python train.py --n_layer=25 --d_model=448 --n_head=10 --n_kv_head=10 --head_dim=64 --d_mlp=1792 --vocab_size=8192 --activation="gelu" --norm="layernorm" --norm_place="pre" --norm_eps=1e-06 --positions="alibi" --qk_norm=false --attn_scale=0.125 --bias="all" --tie_embeddings=true --parallel_block=false --init="normal" --init_std_qkv=0.0216 --init_std_o=0.00306 --init_std_up=0.0216 --init_std_down=0.00306 --optimizer="adam_atan2" --lr=0.000642 --beta1=0.95 --beta2=0.98 --weight_decay=0.33 --lr_head=0.00846 --grad_clip=0.5 --warmup_steps=316 --schedule="wsd" --decay_fraction=0.827 --decay_shape="linear" --final_lr_fraction=0.0 --batch_tokens=131072 --seq_len=1024 --doc_mask=false --z_loss=1e-05 --train_tokens=579900000 --steps=4425 --dataset="wikipedia_en"
Each number is 128 + 32 x the weight over its row's rms, rounded and kept within 0 to 255. Layers, rows and columns count from 0. Numbers have three digits each. The size before them is the row's rms in percent of the matrix's.

# layer 12 attention key, 640x448, rms 0.028, rows 523-544, columns 0-63
121:180149145140106147116097185121109140188169115108135159109175151087154120127161122098140162116158177120096129132139127198152138083107159092123112126142175130110114114109185115171079140074134153
107:148113100101174154099167134119108047075127150173096139105141166135095126127170149114071177122123139036156158131125114112111149106147163066198159147135102132144124138116073134104125115123153086
123:127125116170091141118125170169135140097167140186115144147118117133132123126095093103101120115163164073126119133126142161131143104117145135117138110141154111084127178117121118145142114120136128
129:145134116161185098150111095147106100115128103131175138131122120117129113150129111123120138172145132000131145076081185109170129168130127069159152144123138141079121125081102128131144140081160080
128:163109114130102092128118151128115165090157145158094174132079146056149126113041125120153151145153154140120130200167148114131149116135160218106133117146145126101138183142117112084124126196118154
130:179116149109116139133080075146098185124148169120049137093135118149156139096129170120093146145131153136171103131109121172074101158132082119122128062197051166086123130114142163090090138151083126
131:122105155144115136162131114105119174121156135163198139077190112129121120107103086118153162151103159105190139118132149119146062192112114038191159079110112161123104009052167092136154110122120163
132:154108125162145131104096188097148125173117078051137120126110129134204112119101138143154163137082147103127114109129121070195124100148176128124062163135105163119111162120134089095110138172147073
117:158137178131122163072115138099156118060135170093118163169163131063171155104141146060159119139123137150103139144102098115128142142123161153104128108168123177129127056146162119121083139115126150
129:125102148109116105158175149162162143113112121094193136177135154121125111141141153180139109076144139130189156138123125148157160097127112158103165057104141082126109157151153131206044151122087153
101:145134201153145120159141148123122145115112144108135128148140096113130134136123152129205101107148158132152092081120113136119090146135134100105086135111159154193116110146116126115118118126117142
128:089120097096068159115078222073130126172114077071192135154152186103167101169131156161105119108099112172125100141102107142129088138178149163056075123102227097133117091128150106150084094132123178
134:121145115086093132093179160103104139116142109169152100131205105147133125107159138115130170118097086155149121146118116081090175084108173165098146112135142192145102052110155126103155087157118117
133:114071195057192126101136138109183181133113113147117099181136103134166082092113146142156191118149132134137185084127116189105167147176155166141111127130185131164107142162138114162083098123098132
135:115173064138126107151190136087106063056158156176173126153143181114076079088149116157125122117123103077061103154124166106099184144147102129128158110118147155136158147098127143112145115093144076
115:117162187168142152099119118113181109106131191064101135192114082121151129126139137092131133121078134222108109130116153135110129142161142115100093101147175178144180064149143085088140164126154113
128:114120148143122153132151206167158157127206175116172131109091115141158113159140112073107099107121127116165144190123133103199123141171148122165148139117134105077131125094164117199104179111180139
119:149166135143100120125049164082116103116117144080169135109165166132189136103166131106151122125108212138100141087133076137056129172119101118059096127142163126139128131130175103116127140113107181
124:136101103174107105126096134131121154075122146153131137133105143164103095142128159091146133086174120060144104140124150109153087135116092157159112131067126082117134203159167127206105127073161135
114:100086112156153124128168103140120117095135125174126152124136127129120116092075152100132169178119123120096153133150077090106135161127153085133132119108169121169087146061153125063199089148115117
133:162084130153131136136108140152181188114130119174071115138179087136114095124117128112094155118136162171094121129182090152171162117152092121151117127103113104090142097149111091158124180066179161
132:048112135143108121115131129154118098074103142173139094084170111133108147119105148125142149103117135080194097153135065068105119156111168135155120122048068131155068128109096139104166099133138140
# layer 12 attention query, 640x448, rms 0.0299, rows 524-544, columns 0-63
128:137078191107133155100146161020140094134127146115137122168102140171179142141136200167156096114100126176089105136141103169067163108131161117143168110185180082157111157166116127063145198140134077
122:169117131180104141099112135153153109127129163069070109211124150135133139175067154149199136136190127148100126125133132133130144133149132103121188113157109055104182150129177075166155147138102131
124:108077124102108167134119166111145099086115088113112158100143131136152144043127151038159098145140120113063148139090085092087157129155108094121171109072138121095202108118111143117149128119099100
138:162135176179201086086092081144165170133159139140134083171076151127135175212078160095145171101184110108113110111157127140144160134152157115113129144178067089077154186089130102144114099123173114
136:152116133126161153119112131131192167077129197148173102109121074127170181134123107068112140106075087060121173144123114197177124144168099099092120090208090108148149148137093144061115137067118098
137:183103074106113122123085099138164101141112096175118134130099149099203129089130127065133112100134099090118177131117169101123134109124118121090128140067114156145135113123136151171071130129130120
139:087135103139163093122131086111133180151130123128130114133131124121159110097192156157108113107160146111143118084112121135149137125121174126106075167141084136079121165126108138085094107138124104
120:146118116152136166104099134133133136107112153072134103164167154085183090144145189148135126156164151066086123193137161126194132116143154148091194119157111102073094138122159142078104117116172143
136:146116105185199164129103120137072149117102071122167070083195166138148144182124127111110122114149144128158107139167145065127157078194152121142162174115117149154147112098146114155099077166121128
100:113137114122078118142129145158134165126170070184129112139166153067135073054152109116109126060155106086198148072202123129124117162165132151081076140062149137143081148112090135119092107165107124
141:170194109098128156102147088143098127186077107101146143182102167125131149149144125148121155095135093171115145057124213124112100102157180141085108163097110122134112108078142077137128082119138156
143:148127120080103154146160112097119126166152133142138112118106088196157139146138108205146107079121146136107121128154057090130126109022182156089097167091086136136125126121178155121120121130107107
154:128063135177161135077118177151113159065112100176108045145141154169170130142132133151115191126201134110146092123145158134107176115167150124119139152118163082141106119092124133117176105200144152
146:129162110093151137160145091105144121126137179075149177116149162105110130084110090095173100130123153132088101060081084151136106082049131131095148120119092165177080131121123124126120140089178117
107:099161091098130061129174146185182145091109081097114158143119119110152119051127087105072133137128160106140165128080166145160111078132160166106076142068168163087124137111073088128100139088168153
129:075170085117120082110151148119150110178166080079114091179074150131141124132100154083177161121191086153124151183129195151146154159150158109134173170078109122068130101160111146144113182182162114
124:168122158078022163105109074150121097116092181073127134194155147085143123151126137145189152132139179112081125143114190164140106152156104107059153100161160059102094164128146074125104156112114188
117:159094153140156128156101130143108128095113160149138148133099126198072123144143137123150104165150154102117158058135100099104139117190129135125215118143113130111149125165105067165147100153123105
126:167099147115112125155123112146137102130136128165105151148104110132137106148139112098151207097148180165088049120103120115111113140060115081136102185125112116128114135127152127131184179156164130
136:184102080149148099129166176163069087089103154137071124133142112151155058146100114151131120137125184127146157146148125116132118089151097076131133142131125108076132109150130165159164137141062103
143:156093117107111077189083138166115158132100079115114097169091182133143139108138154112140127113151147142139143073092160089104088143122081161134136177141053166108117112143155139168131173163136144